{"hidden_act": "swiglu", "norm_place": "pre", "positions": "rope", "bias": "none", "parallel_block": false, "init_std_up": 0.0332, "beta2": 0.95, "warmup_steps": 200, "schedule": "cos", "final_lr_fraction": 0.1, "batch_tokens": [65536, 131072, 196608], "dataset": "wikipedia_en"}
Each number is 200 + 20 x the weight over the matrix's rms, rounded and kept within 0 to 999. Layers, rows and columns count from 0.

# layer 3 MLP gate, 512x192, rms 0.183, rows 305-341, columns 128-191
200,209,191,186,221,188,199,180,211,181,191,207,206,232,172,214,212,215,204,184,210,205,199,189,197,183,198,178,186,194,213,153,218,223,211,195,190,193,189,210,196,186,229,193,208,228,226,195,188,182,198,199,184,210,192,191,206,204,152,184,203,200,212,226
197,219,215,195,221,192,153,197,219,229,199,170,201,198,185,174,196,181,194,208,194,190,177,208,210,202,213,186,202,161,229,200,209,183,204,169,207,218,200,213,214,246,201,199,231,224,177,203,187,239,205,207,204,204,198,198,263,237,202,189,180,170,216,205
181,185,184,187,214,180,181,210,179,195,180,245,158,218,207,185,234,177,173,210,204,191,174,232,212,187,172,241,190,200,223,203,185,211,208,183,168,239,188,213,188,183,219,186,204,194,203,200,224,225,208,215,211,179,201,211,169,206,216,189,221,151,204,180
217,166,201,234,174,181,194,171,221,206,205,203,203,200,192,196,180,203,206,219,199,192,229,164,185,213,193,171,207,209,214,185,221,170,167,173,213,230,214,198,235,201,175,249,192,167,222,193,192,191,190,211,179,199,168,208,209,220,208,151,215,196,191,219
199,243,160,173,184,193,193,192,222,211,215,166,200,163,228,194,194,210,171,211,182,205,191,183,193,227,201,198,190,172,193,203,204,215,183,185,186,214,193,172,211,199,216,211,230,176,199,185,211,176,199,196,204,176,190,194,224,186,148,179,166,212,198,215
209,209,203,208,212,197,200,195,190,202,179,206,187,207,227,190,191,206,224,210,161,184,217,202,199,225,181,179,209,224,219,176,173,237,218,170,215,181,185,183,215,188,161,207,200,233,229,201,203,179,202,163,255,212,186,163,218,222,210,176,211,203,166,185
221,197,168,226,170,201,178,232,187,189,169,222,218,175,192,219,151,197,207,209,196,216,230,200,190,216,187,211,217,204,205,198,206,224,220,211,212,200,176,204,206,190,205,208,203,203,238,204,174,212,178,186,224,236,175,170,202,190,197,205,178,230,246,188
183,238,188,188,188,185,190,174,184,231,215,189,182,218,193,191,193,209,201,194,234,209,182,209,190,206,185,202,230,182,204,192,207,211,206,187,212,223,218,205,209,217,206,192,189,257,203,210,199,230,185,219,186,205,186,209,216,167,208,184,206,230,190,149
215,220,173,208,163,206,181,197,185,210,211,209,183,210,199,216,195,165,166,174,210,215,182,218,161,206,205,203,168,212,176,225,210,204,164,177,183,208,230,183,210,195,225,211,183,212,180,219,182,190,204,268,192,206,229,221,198,217,198,209,219,187,197,193
220,178,195,217,184,196,188,200,192,231,143,198,151,168,185,232,225,209,187,196,232,204,188,210,186,201,201,199,195,223,194,190,223,225,188,203,203,205,181,217,218,185,233,217,171,194,213,197,208,180,202,189,205,159,229,214,169,190,179,228,183,185,217,196
221,200,197,203,190,220,214,178,196,188,226,198,214,190,204,220,210,197,194,225,204,174,207,224,205,198,200,220,199,214,196,195,192,194,191,188,209,186,180,202,205,237,212,238,165,221,199,173,233,192,157,192,187,165,194,238,168,219,209,190,186,198,200,206
220,190,193,186,216,210,201,231,223,200,180,147,177,211,217,197,187,186,160,218,216,176,221,166,126,190,219,190,206,196,179,219,173,183,229,183,195,211,213,204,223,226,188,165,235,204,147,216,145,187,220,198,185,216,191,227,206,185,179,225,175,187,193,206
265,214,172,192,215,209,209,172,188,183,186,197,185,199,203,184,189,181,187,191,194,193,225,248,214,196,197,168,226,189,217,160,218,193,196,219,225,235,189,158,209,237,201,211,159,204,181,177,157,170,208,204,192,185,223,188,203,191,192,200,206,224,205,211
199,213,199,215,190,186,196,192,231,193,180,209,219,190,177,205,214,210,210,225,171,197,201,164,183,163,202,202,239,193,208,215,176,192,189,198,201,173,200,178,195,148,179,234,190,188,205,169,205,207,199,212,212,230,178,219,199,180,220,206,195,169,179,179
210,224,205,188,166,172,194,217,188,196,218,228,204,233,185,207,196,219,205,195,197,169,199,210,214,232,196,189,197,219,199,203,196,244,218,250,185,213,166,189,183,192,199,162,174,209,244,184,228,198,227,185,220,223,188,162,239,185,189,221,162,170,187,220
212,207,176,203,240,246,197,243,206,218,211,230,182,194,215,192,200,163,230,214,199,192,200,212,209,189,193,196,192,197,182,154,202,211,175,178,208,204,206,236,197,202,178,186,178,206,227,189,189,143,199,197,219,207,221,198,178,236,217,191,215,173,216,195
182,231,191,204,190,218,208,182,179,206,194,179,181,228,162,230,183,202,161,212,185,208,193,161,232,163,217,203,179,184,172,194,194,160,215,185,257,202,218,179,211,173,188,196,179,149,206,212,188,177,191,190,225,174,209,200,190,201,224,207,212,235,231,193
171,211,195,200,185,197,204,201,211,202,223,179,178,213,186,173,217,202,198,162,222,156,179,198,188,175,231,206,207,210,208,182,223,215,218,197,179,223,191,203,221,184,209,211,202,159,184,180,257,211,229,198,215,191,225,182,202,187,192,196,203,187,167,193
219,194,248,201,210,211,154,206,213,250,190,221,192,192,198,176,202,216,215,214,236,202,172,216,164,212,186,209,184,172,234,191,182,213,184,220,188,207,198,206,196,204,188,203,231,221,178,192,211,203,198,205,226,187,210,169,221,158,217,210,187,197,215,217
228,177,216,229,205,207,174,177,175,193,216,199,209,202,191,199,194,162,219,184,247,251,203,206,202,198,171,232,180,202,195,215,224,209,186,212,186,220,227,176,190,201,216,182,233,205,208,206,175,186,234,201,207,182,211,199,187,200,206,185,184,219,204,182
200,207,198,178,207,186,191,215,204,206,199,220,190,213,216,204,240,217,182,198,194,182,174,174,241,161,205,190,173,176,180,231,201,235,178,197,174,216,168,184,212,184,209,178,197,188,195,187,181,210,192,203,189,175,218,208,193,194,178,194,158,214,222,165
208,215,218,173,206,168,195,202,202,191,214,210,199,206,191,199,205,170,177,172,237,196,183,189,225,185,203,198,231,204,195,152,199,160,196,247,214,239,212,180,193,203,212,199,165,208,186,198,215,194,205,209,176,187,202,178,195,205,243,196,218,179,212,206
222,237,212,173,246,191,182,168,195,148,219,210,209,196,159,216,159,211,211,184,206,200,206,252,183,185,204,208,199,213,198,183,215,182,204,208,196,197,207,181,193,223,203,217,188,248,194,221,214,211,218,185,188,189,200,172,195,187,209,225,186,185,178,205
205,225,206,228,153,208,209,214,184,182,199,196,208,178,219,198,201,179,210,168,237,185,222,185,209,189,215,203,202,199,206,156,214,200,170,222,200,220,209,184,200,187,226,187,165,178,220,201,220,223,206,199,206,192,224,228,194,183,198,161,199,204,191,206
183,209,190,204,256,173,226,207,209,189,183,171,201,162,183,211,232,150,197,221,193,182,184,197,209,147,211,230,195,204,194,222,214,185,198,223,205,226,201,187,209,193,211,212,164,178,231,209,183,219,191,193,208,193,273,197,209,184,215,218,219,202,179,191
225,182,224,186,190,202,209,198,185,200,222,183,238,194,195,207,176,223,169,209,198,224,160,200,194,193,170,193,219,193,205,230,189,194,227,192,249,173,185,213,168,190,221,205,195,220,179,170,189,175,236,190,188,213,193,189,203,217,214,197,198,221,201,211
215,223,197,204,209,178,176,191,204,177,241,193,205,225,207,229,201,170,188,210,178,200,225,190,212,198,211,195,218,194,224,205,183,179,201,211,197,193,160,211,215,187,232,224,193,202,222,217,151,217,212,204,216,220,173,166,194,216,167,246,166,165,184,205
222,180,187,191,192,171,202,213,204,195,152,197,203,230,176,199,207,130,178,199,208,153,222,214,181,200,217,205,202,220,192,246,200,212,193,220,255,215,178,195,216,143,193,230,209,168,183,215,235,217,158,186,165,193,234,171,217,168,182,202,196,209,216,168
207,187,194,193,206,218,198,170,203,204,174,222,167,195,195,222,211,198,212,192,205,180,183,234,235,206,201,186,185,199,202,195,211,204,187,221,211,224,195,205,209,197,185,220,211,216,218,221,159,194,174,213,214,200,208,185,212,161,195,220,185,219,237,185
217,224,213,215,218,210,199,209,218,202,206,215,183,188,214,200,214,207,189,204,193,214,184,177,234,191,209,237,172,202,223,182,185,223,204,229,196,225,217,228,221,184,188,205,171,198,192,227,208,182,241,225,235,152,180,218,186,186,227,231,187,186,204,157
201,244,185,228,217,206,194,198,213,167,204,198,181,189,174,204,210,199,195,204,198,207,212,223,220,189,199,171,222,208,218,216,189,194,219,232,244,180,207,178,188,192,210,199,205,188,202,229,208,221,215,216,201,224,199,203,224,216,224,217,181,184,221,215
197,177,216,181,182,212,184,199,213,183,184,239,203,201,223,175,179,208,218,205,210,183,201,211,195,225,186,193,219,202,210,186,218,210,209,181,208,252,177,178,214,153,172,233,212,164,195,237,204,190,206,171,217,179,162,214,202,190,176,204,201,165,190,225
231,218,204,190,173,207,231,157,209,218,183,238,212,216,155,197,183,216,180,174,203,186,218,201,196,183,167,215,173,227,199,206,207,204,220,233,197,199,220,221,185,192,183,176,211,190,208,204,193,183,192,213,190,189,210,178,203,210,227,218,181,205,179,223
194,178,187,220,207,214,195,162,189,214,167,210,206,197,202,191,231,209,195,210,199,207,190,162,165,156,206,190,228,182,185,211,202,228,213,162,189,216,194,231,228,163,203,184,219,220,145,200,214,216,205,208,240,238,214,231,244,181,213,182,223,187,209,156
178,184,180,215,188,209,218,226,200,243,188,179,169,215,211,195,205,212,209,222,186,187,173,201,206,224,194,191,206,202,225,189,193,189,207,210,221,225,206,171,197,205,192,178,171,192,222,182,184,179,171,222,168,166,241,215,182,170,198,186,199,182,218,161
203,182,188,189,220,226,184,203,189,210,174,221,195,217,169,185,213,199,187,212,205,200,184,194,208,187,216,189,157,202,222,202,203,182,206,192,192,189,166,167,203,239,178,210,189,218,182,226,182,193,211,232,199,189,187,219,224,192,199,208,230,225,227,192
219,218,200,195,237,167,192,211,230,255,188,228,210,200,176,190,179,191,164,162,219,200,223,190,192,175,178,254,182,194,227,189,212,214,253,172,232,210,241,179,196,213,186,214,196,184,178,241,196,230,202,208,199,168,219,164,169,213,183,186,201,241,199,203
# layer 3 MLP up, 512x192, rms 0.185, rows 305-340, columns 128-191
201,187,205,189,170,203,171,185,191,198,202,185,200,208,228,169,207,193,207,201,186,190,189,161,198,213,182,200,208,217,187,218,180,180,213,202,226,220,189,210,215,212,193,188,173,202,195,182,212,195,201,175,198,204,230,202,189,203,196,211,227,181,196,199
245,172,197,172,180,205,199,198,197,167,162,209,218,244,174,228,206,173,208,209,202,191,222,203,203,178,183,196,189,202,190,182,188,187,190,172,208,219,216,203,219,199,218,188,191,192,199,203,183,193,190,215,215,207,181,207,212,167,175,187,192,187,203,219
218,219,185,213,206,168,209,190,222,217,228,159,211,219,210,187,210,162,207,218,210,205,229,189,245,202,235,222,188,179,225,175,228,198,190,198,212,208,204,238,179,151,172,213,223,214,158,138,237,201,216,187,223,184,203,217,201,191,216,186,227,250,160,219
198,200,177,167,204,221,187,214,192,198,186,206,195,179,188,160,218,183,184,237,193,200,190,189,217,209,181,236,175,203,187,222,193,205,209,200,196,191,190,236,164,198,200,226,189,192,172,195,169,212,179,179,219,178,193,193,156,191,209,221,173,226,201,172
189,256,199,212,198,205,201,177,206,195,241,180,190,230,156,213,198,193,157,226,205,230,194,199,203,177,266,208,220,192,208,210,202,219,164,181,171,176,198,200,230,186,212,170,188,199,221,181,228,190,203,203,177,184,223,198,212,173,171,220,175,200,224,196
175,190,178,193,204,183,193,188,198,205,197,193,176,223,216,220,206,238,196,211,199,208,230,194,169,214,202,207,213,205,196,182,204,214,186,223,204,191,193,214,238,192,185,212,201,220,219,198,200,197,202,185,207,209,170,161,183,179,203,209,224,211,155,176
171,197,192,182,170,179,172,202,194,218,233,210,186,200,199,231,210,213,197,190,184,183,194,186,213,182,194,206,198,197,206,207,179,213,201,191,235,178,218,182,207,193,218,211,170,206,192,229,193,186,185,215,193,187,219,234,191,231,182,176,209,217,197,239
198,219,191,192,191,207,195,202,161,173,218,220,200,195,201,235,182,186,228,226,187,220,202,178,222,191,210,196,195,166,193,185,201,190,180,200,192,208,175,177,220,218,203,183,205,214,198,218,204,189,230,166,204,211,201,169,180,243,194,178,195,220,218,231
199,182,212,227,193,195,196,247,191,228,201,156,190,217,189,182,198,206,235,196,199,192,203,188,169,201,165,193,180,175,231,204,187,202,211,214,158,205,203,203,177,187,151,171,223,214,211,204,153,185,211,218,224,190,238,218,196,220,186,226,213,173,191,220
241,193,205,181,185,192,201,215,191,205,180,212,219,194,186,177,228,182,180,205,202,208,199,170,226,199,200,220,179,164,198,215,191,160,179,176,239,186,201,189,168,201,217,187,199,173,166,227,192,194,172,206,196,195,205,195,190,213,188,202,212,205,192,191
174,223,178,185,195,222,219,188,206,191,225,224,221,214,169,208,213,196,170,205,227,233,232,218,185,232,174,190,199,194,204,204,180,189,173,208,208,185,198,221,216,178,200,196,168,165,195,193,202,231,196,187,175,197,197,195,171,200,199,187,177,225,210,192
201,197,210,236,217,235,223,217,189,136,245,195,219,192,165,180,167,224,191,190,184,173,191,200,194,193,209,221,219,205,191,192,197,210,214,201,203,188,193,184,212,202,187,228,175,231,208,193,230,198,220,214,209,222,205,189,179,195,201,193,158,221,181,217
200,206,203,157,196,227,153,213,181,185,183,205,160,199,217,171,187,212,180,198,203,175,213,210,192,212,217,203,220,199,206,176,191,214,189,212,231,181,208,212,179,217,185,205,185,235,169,164,206,196,229,197,199,218,216,172,219,176,167,210,180,216,207,175
180,199,227,198,149,175,177,224,200,204,201,202,178,212,197,184,194,205,189,227,176,212,161,212,196,214,194,220,190,202,210,176,248,189,165,183,249,161,198,187,176,233,239,184,239,222,195,167,195,179,199,217,192,211,201,173,216,174,219,214,236,222,232,202
190,203,235,227,189,225,180,172,211,209,160,182,211,212,208,218,197,211,234,196,199,228,230,212,209,218,176,221,228,187,206,223,199,188,158,170,191,204,241,223,221,179,186,246,218,195,207,231,211,179,216,196,181,205,209,201,182,223,202,172,211,209,202,215
209,212,166,177,222,224,178,223,193,172,209,222,204,167,169,182,196,192,186,220,168,187,175,209,229,173,176,175,215,196,198,164,210,205,207,189,238,210,188,242,213,189,208,192,197,203,196,206,176,191,199,178,206,194,211,222,204,216,224,178,190,201,192,204
201,214,206,198,228,204,187,198,181,210,184,211,195,221,205,211,209,221,163,189,170,193,185,199,184,196,225,181,192,183,207,190,182,184,183,190,211,188,204,197,219,217,210,226,185,216,170,234,183,174,217,188,190,211,208,177,201,183,204,198,193,245,217,203
209,162,169,177,159,186,200,207,209,204,189,193,219,221,198,209,201,202,224,205,212,210,194,218,207,218,248,190,184,182,215,193,184,223,222,191,211,239,189,197,204,159,207,158,218,180,181,192,220,216,192,248,177,223,181,180,189,176,182,179,191,179,187,257
211,243,237,186,217,188,182,200,221,204,195,196,195,231,230,217,205,211,212,212,208,236,203,243,202,206,203,191,204,211,160,211,218,208,197,213,181,175,198,196,159,228,170,184,196,211,202,200,233,193,200,192,189,218,207,205,220,183,230,181,188,197,193,191
165,195,168,200,183,191,213,246,218,205,216,183,217,185,204,188,226,208,183,200,207,209,196,169,193,215,203,216,187,194,191,200,209,207,205,196,181,206,213,220,195,190,194,227,259,235,188,189,204,191,204,140,202,192,202,202,213,262,177,187,222,223,187,201
189,235,177,203,189,208,215,204,198,187,214,200,253,162,204,226,165,190,235,177,210,193,187,195,219,174,232,235,160,248,259,218,233,200,228,216,223,181,228,200,193,208,194,210,228,188,223,225,196,219,186,188,214,166,191,206,221,194,173,236,241,185,166,175
194,228,205,211,217,161,164,183,234,182,183,189,190,193,221,218,228,188,192,194,223,191,217,210,203,175,221,212,208,199,201,173,170,217,220,179,218,180,196,209,189,237,232,209,186,214,184,186,230,184,225,203,144,238,184,225,200,219,183,213,199,215,200,148
195,196,183,191,201,218,209,190,196,206,210,186,204,173,216,205,221,212,184,177,214,201,219,212,176,208,226,188,192,205,182,216,226,184,211,175,184,193,165,202,204,214,218,227,175,218,207,191,194,166,224,220,233,182,178,218,198,214,214,208,171,202,209,209
216,209,223,231,202,181,193,203,190,201,204,191,214,214,203,229,205,205,211,197,212,189,212,207,189,190,225,214,199,179,197,175,212,200,190,183,183,222,217,211,214,173,217,200,179,191,236,219,190,192,175,245,209,201,175,213,212,218,209,226,226,217,199,209
200,227,207,169,244,236,198,184,204,221,157,208,197,189,186,190,212,185,212,207,185,221,196,187,143,206,184,177,191,175,217,211,181,241,211,185,177,241,208,209,222,192,222,192,159,198,182,201,214,180,174,189,228,187,244,183,226,158,216,219,198,251,215,183
212,182,202,167,201,185,185,204,203,230,173,195,178,226,168,208,197,181,237,206,192,160,212,200,219,190,234,203,200,199,182,148,225,206,161,183,173,160,169,204,221,241,165,206,234,185,223,217,221,221,193,195,233,183,170,202,222,203,198,231,184,219,218,203
211,219,195,184,198,240,194,217,214,212,154,203,203,227,234,166,225,226,204,207,195,207,172,191,191,224,201,246,207,225,199,181,190,233,223,178,215,178,192,183,188,203,210,200,187,216,216,200,215,213,225,216,222,189,184,201,198,201,198,202,204,198,168,206
221,184,186,210,174,182,226,184,193,212,215,225,200,200,202,230,186,216,228,181,218,199,217,207,200,185,196,207,177,202,160,201,203,168,190,228,231,217,184,189,205,246,204,171,232,226,207,206,198,176,207,206,233,221,196,167,176,235,221,190,213,167,154,141
240,176,213,181,176,165,236,209,224,196,193,196,163,213,214,197,199,198,205,181,197,140,223,192,172,202,186,194,200,182,212,181,162,201,218,218,193,221,208,193,234,210,201,174,170,237,215,160,245,177,219,204,202,181,202,191,181,211,170,190,234,195,167,209
194,203,240,174,207,190,197,172,196,203,205,191,197,186,190,180,166,229,160,211,177,192,191,227,186,153,188,206,204,125,195,229,200,209,172,204,229,241,210,211,163,170,211,197,214,154,174,218,185,212,217,149,183,228,204,182,199,193,190,212,222,227,218,200
186,212,235,211,244,217,194,232,207,182,203,185,235,179,174,217,225,220,194,195,209,209,241,229,189,209,175,215,240,206,197,218,211,216,213,233,200,172,212,176,174,180,217,224,222,195,226,256,188,181,186,162,218,216,195,203,199,179,218,206,198,181,209,195
205,214,186,180,194,181,212,165,213,167,208,206,190,217,173,204,224,185,164,218,185,180,226,194,183,144,200,187,219,206,166,188,169,223,161,187,217,203,212,224,221,198,249,192,210,163,203,155,226,212,215,207,180,219,242,195,180,191,228,185,215,199,174,212
173,188,178,173,186,198,159,181,179,201,201,182,213,189,193,216,193,189,227,185,192,213,182,261,187,181,150,193,213,174,174,151,198,201,209,212,205,186,207,214,185,187,219,198,204,216,212,192,205,190,216,225,213,222,195,195,212,183,228,192,195,209,185,183
223,185,252,209,207,213,169,195,195,187,182,221,214,194,190,195,211,219,212,165,222,221,214,209,164,229,192,185,229,190,227,171,222,243,211,174,179,205,217,202,189,163,189,167,170,185,212,194,176,170,198,181,177,191,175,169,195,192,214,180,202,207,198,174
190,209,220,226,194,225,189,230,176,182,205,208,216,214,236,239,165,185,237,234,200,164,171,159,210,211,225,202,192,177,213,182,149,232,192,207,238,201,234,179,162,195,179,245,221,176,223,229,193,202,186,195,237,233,220,242,189,182,216,249,231,179,170,208
189,232,206,212,201,202,188,209,214,206,183,176,223,217,220,230,207,216,190,215,206,183,231,189,197,186,197,164,208,177,156,175,192,194,197,162,203,195,208,201,217,201,247,216,215,190,200,156,206,166,205,208,183,177,198,226,183,217,198,166,154,210,203,183
# layer 3 MLP down (transposed), 512x192, rms 0.168, rows 305-340, columns 128-191
213,194,205,172,203,202,204,219,192,208,217,207,197,192,201,167,196,212,175,182,191,195,212,229,218,224,202,225,178,197,194,218,184,186,196,194,202,189,197,198,175,227,185,214,178,237,186,203,214,206,188,198,198,182,220,228,125,191,224,181,197,184,173,202
211,186,154,181,196,209,210,196,205,184,224,221,194,205,212,219,189,206,199,213,215,203,181,194,185,210,181,198,219,247,204,207,210,187,177,167,177,223,173,194,199,199,214,162,170,182,216,200,201,186,234,199,217,183,217,202,180,181,174,197,193,218,196,209
206,225,166,188,219,174,188,176,201,210,218,219,212,197,223,189,185,203,194,172,207,218,161,204,191,201,174,239,222,208,246,212,179,194,250,228,224,214,193,155,200,190,183,182,192,192,190,223,181,216,181,212,228,218,199,191,161,206,204,180,172,196,200,192
217,205,230,247,166,198,231,191,190,181,173,217,211,221,228,174,191,208,235,205,198,208,226,177,185,204,234,173,199,201,236,181,202,169,241,195,224,253,229,188,231,185,191,202,197,202,206,206,238,223,174,178,186,208,217,217,237,152,214,188,199,186,198,192
196,223,194,197,183,232,202,207,208,226,220,190,221,220,167,200,182,178,197,225,197,202,210,195,155,215,229,170,218,215,206,186,201,202,169,182,213,202,201,214,167,191,220,209,189,212,204,189,229,183,229,209,201,186,213,244,182,211,171,219,200,202,182,213
218,207,184,208,216,199,234,220,201,228,185,190,225,133,189,216,206,185,178,208,196,189,201,197,209,179,195,193,224,186,195,189,204,191,180,211,178,166,180,206,204,179,171,177,183,189,158,156,179,215,210,205,183,194,206,201,214,230,178,219,199,198,207,197
196,174,204,241,177,184,198,172,225,206,203,236,224,216,237,209,255,189,224,205,193,175,181,218,216,202,158,160,160,199,222,208,225,206,194,183,212,199,177,195,194,228,183,209,198,205,212,205,240,224,217,200,194,187,189,253,199,210,178,188,185,211,178,200
200,192,185,219,196,216,213,209,177,239,204,207,216,190,204,202,209,196,171,204,192,157,200,185,188,205,186,209,192,213,209,185,219,182,181,179,180,223,207,201,192,179,223,231,220,206,211,200,206,215,201,197,220,187,224,219,211,196,196,207,195,187,229,186
228,190,233,172,204,217,197,209,228,189,218,191,218,194,176,161,163,170,226,219,227,198,184,188,192,203,200,167,211,170,217,154,188,212,179,162,198,219,192,188,177,199,210,213,237,200,202,151,207,206,233,175,202,183,190,229,218,223,178,233,202,180,222,180
193,182,188,205,190,221,211,226,212,197,204,185,185,202,240,184,175,207,195,191,217,192,213,226,215,220,184,207,173,232,217,199,200,217,205,217,176,180,187,204,211,207,172,219,193,189,199,178,199,192,214,199,191,188,190,232,199,220,172,216,208,206,187,213
218,207,206,205,237,190,188,207,212,208,205,180,189,174,205,207,166,180,201,217,186,203,216,234,164,177,208,196,236,196,195,229,184,223,205,215,187,180,194,212,181,219,219,161,200,145,230,164,192,197,186,187,195,197,182,171,187,168,210,207,192,227,198,218
211,201,193,217,209,155,167,187,174,186,187,168,227,154,207,201,201,177,192,218,219,237,202,185,209,211,181,203,199,208,192,172,191,206,190,218,177,224,214,199,234,191,232,210,208,223,208,195,225,204,196,196,165,199,221,198,183,224,215,210,212,192,192,193
207,218,206,208,186,178,192,191,213,211,202,217,173,178,188,222,188,196,192,209,201,206,233,213,191,206,194,200,193,180,194,149,186,203,195,174,217,201,231,201,232,215,232,215,197,182,218,177,191,198,144,167,159,206,193,188,176,184,220,183,208,213,192,206
203,219,205,223,220,208,203,215,163,207,210,170,216,206,168,210,244,198,193,194,200,182,213,194,187,193,214,202,174,192,184,197,162,198,253,212,196,223,201,196,177,171,195,237,186,188,233,207,206,200,146,185,171,207,214,234,215,224,195,215,153,181,212,202
189,206,242,212,202,195,216,205,182,218,205,177,187,221,193,159,234,192,205,208,183,214,221,194,218,200,218,203,174,176,188,197,236,181,190,200,190,232,195,178,225,154,185,185,218,164,198,226,209,202,215,204,175,215,218,185,193,241,185,215,181,202,172,181
202,205,218,211,215,220,202,201,201,246,184,197,203,211,227,211,203,195,213,180,222,243,188,206,178,193,184,191,229,208,198,203,185,227,219,203,190,180,207,187,203,182,188,229,176,196,157,199,204,244,215,228,179,196,220,189,190,219,160,178,217,230,203,194
197,193,184,216,180,202,213,196,214,174,177,195,218,179,209,171,189,203,232,190,183,197,215,186,233,221,240,202,171,215,241,209,185,231,198,186,185,197,193,204,178,168,235,217,189,205,237,194,236,215,192,207,242,240,214,202,193,213,203,207,213,203,195,201
179,233,193,197,218,212,205,196,189,231,183,194,194,206,181,211,213,207,169,183,183,183,184,219,187,162,185,201,172,207,182,208,214,176,198,200,238,210,201,214,167,208,204,202,177,234,205,206,207,209,224,170,231,208,218,208,220,225,216,219,188,242,230,198
205,206,239,210,211,209,144,223,206,237,188,226,211,197,214,187,233,209,191,219,242,251,207,222,212,219,186,199,179,193,199,191,181,214,213,210,195,150,193,183,186,187,176,192,227,209,195,168,210,206,205,209,200,230,210,212,203,166,203,205,199,214,218,201
215,237,216,181,201,217,165,179,206,183,217,203,187,210,205,237,189,199,201,195,201,183,202,248,200,218,194,214,207,163,166,184,161,174,198,196,216,210,165,189,209,194,188,195,153,195,170,208,207,181,185,248,215,201,213,201,203,174,197,217,190,192,210,178
220,207,172,224,193,185,205,186,210,174,211,180,193,206,174,212,158,162,172,202,210,231,171,220,200,213,226,229,222,208,228,206,197,222,172,222,197,188,200,215,138,202,143,188,224,201,209,219,191,191,217,200,180,196,192,245,170,169,199,179,225,220,177,221
172,205,213,174,222,182,202,209,205,226,224,199,211,227,197,190,166,181,198,211,197,228,147,209,248,176,159,196,178,183,204,186,189,171,194,231,185,221,178,222,193,227,184,184,179,189,184,231,206,188,185,209,194,183,188,217,189,171,217,203,218,207,237,209
233,210,217,246,188,206,198,226,175,186,211,212,223,213,199,181,145,165,190,201,221,171,192,222,168,208,221,216,233,177,188,208,202,199,173,177,189,242,232,220,204,191,190,204,204,214,189,189,214,236,184,232,195,213,212,169,199,213,188,188,237,219,202,177
206,218,187,223,205,225,201,231,208,218,157,171,183,200,221,183,209,189,199,186,198,204,220,220,210,174,176,211,179,218,170,206,219,208,198,196,194,201,183,242,212,220,200,184,211,195,192,178,233,217,213,188,170,191,218,188,182,197,202,178,166,198,188,228
208,217,175,194,196,219,217,225,175,221,235,231,189,191,182,167,219,194,199,198,226,205,205,187,234,176,189,194,170,201,193,212,190,191,170,202,202,206,167,228,194,213,200,233,201,185,181,225,175,218,203,210,215,205,197,215,193,192,189,173,196,221,217,174
186,201,207,197,202,212,178,259,180,188,224,214,202,226,169,216,158,236,158,192,205,180,200,192,219,174,199,218,158,224,228,203,168,229,228,184,219,185,173,211,223,209,226,206,179,226,234,219,211,198,196,203,198,238,180,202,184,194,186,206,218,198,229,243
210,181,188,175,212,196,214,204,179,200,216,247,202,208,211,179,189,162,214,216,211,163,188,167,190,211,223,206,181,192,172,205,244,178,199,205,202,266,243,197,233,205,209,191,211,193,220,188,195,210,206,209,203,192,202,198,227,236,190,198,198,172,211,228
183,183,183,206,181,208,158,209,237,204,200,192,204,209,201,194,231,202,187,219,179,217,213,201,228,219,190,210,225,243,196,220,199,167,199,209,195,190,186,191,196,230,198,222,193,234,171,208,198,194,201,192,196,211,194,199,188,202,246,204,200,165,212,188
226,195,183,175,154,173,223,180,174,189,176,192,180,196,207,233,217,216,158,198,222,202,201,207,212,191,188,196,180,222,201,191,222,207,202,233,167,214,190,208,209,165,170,212,228,225,213,190,174,189,202,196,196,202,199,209,171,209,190,185,201,197,187,232
203,186,206,219,222,216,179,209,203,233,187,186,215,215,214,208,192,171,253,206,224,186,198,214,235,186,187,183,192,215,153,215,180,180,177,209,173,179,212,201,192,186,217,214,189,162,172,203,224,251,225,192,226,244,184,210,229,190,193,202,192,192,164,192
181,222,175,208,209,220,201,221,173,226,122,192,181,187,200,218,194,210,228,197,222,222,212,212,223,162,177,205,212,173,167,211,166,199,202,180,192,186,176,223,227,205,189,158,192,197,208,206,195,214,233,208,209,220,212,244,196,209,194,205,221,186,200,188
194,216,196,185,139,194,167,192,196,197,246,228,209,216,205,176,209,243,202,195,204,201,214,194,211,205,155,203,199,189,198,215,182,173,217,229,162,177,222,165,233,207,186,190,219,235,222,202,237,238,178,181,167,190,213,201,206,176,211,218,205,214,169,182
204,192,151,213,202,177,167,170,188,186,196,171,192,163,166,183,195,180,190,171,177,233,178,210,200,165,177,198,202,174,171,137,197,212,198,198,189,154,211,178,191,178,202,175,203,219,206,176,211,178,211,217,218,200,203,204,190,249,233,204,218,192,200,193
210,206,198,185,204,193,190,183,216,190,195,198,185,204,216,216,248,207,199,235,197,197,232,215,201,228,163,180,232,164,172,195,214,210,162,222,210,207,215,172,172,214,196,168,215,237,209,178,199,195,211,231,157,196,217,204,229,135,198,202,208,242,169,191
209,185,214,186,210,187,164,197,176,197,155,209,234,229,182,214,161,181,205,201,188,218,222,157,181,201,184,184,216,215,181,222,205,210,185,178,168,199,202,215,154,192,192,182,209,196,228,204,196,190,181,186,191,218,210,223,223,166,198,190,186,186,200,177
235,174,214,174,197,222,174,184,214,215,206,204,191,205,165,190,237,182,199,224,178,196,165,177,211,220,204,204,216,219,207,212,240,219,204,192,178,181,228,200,213,204,192,188,196,231,235,201,194,228,185,188,200,215,203,180,168,203,223,165,207,214,217,198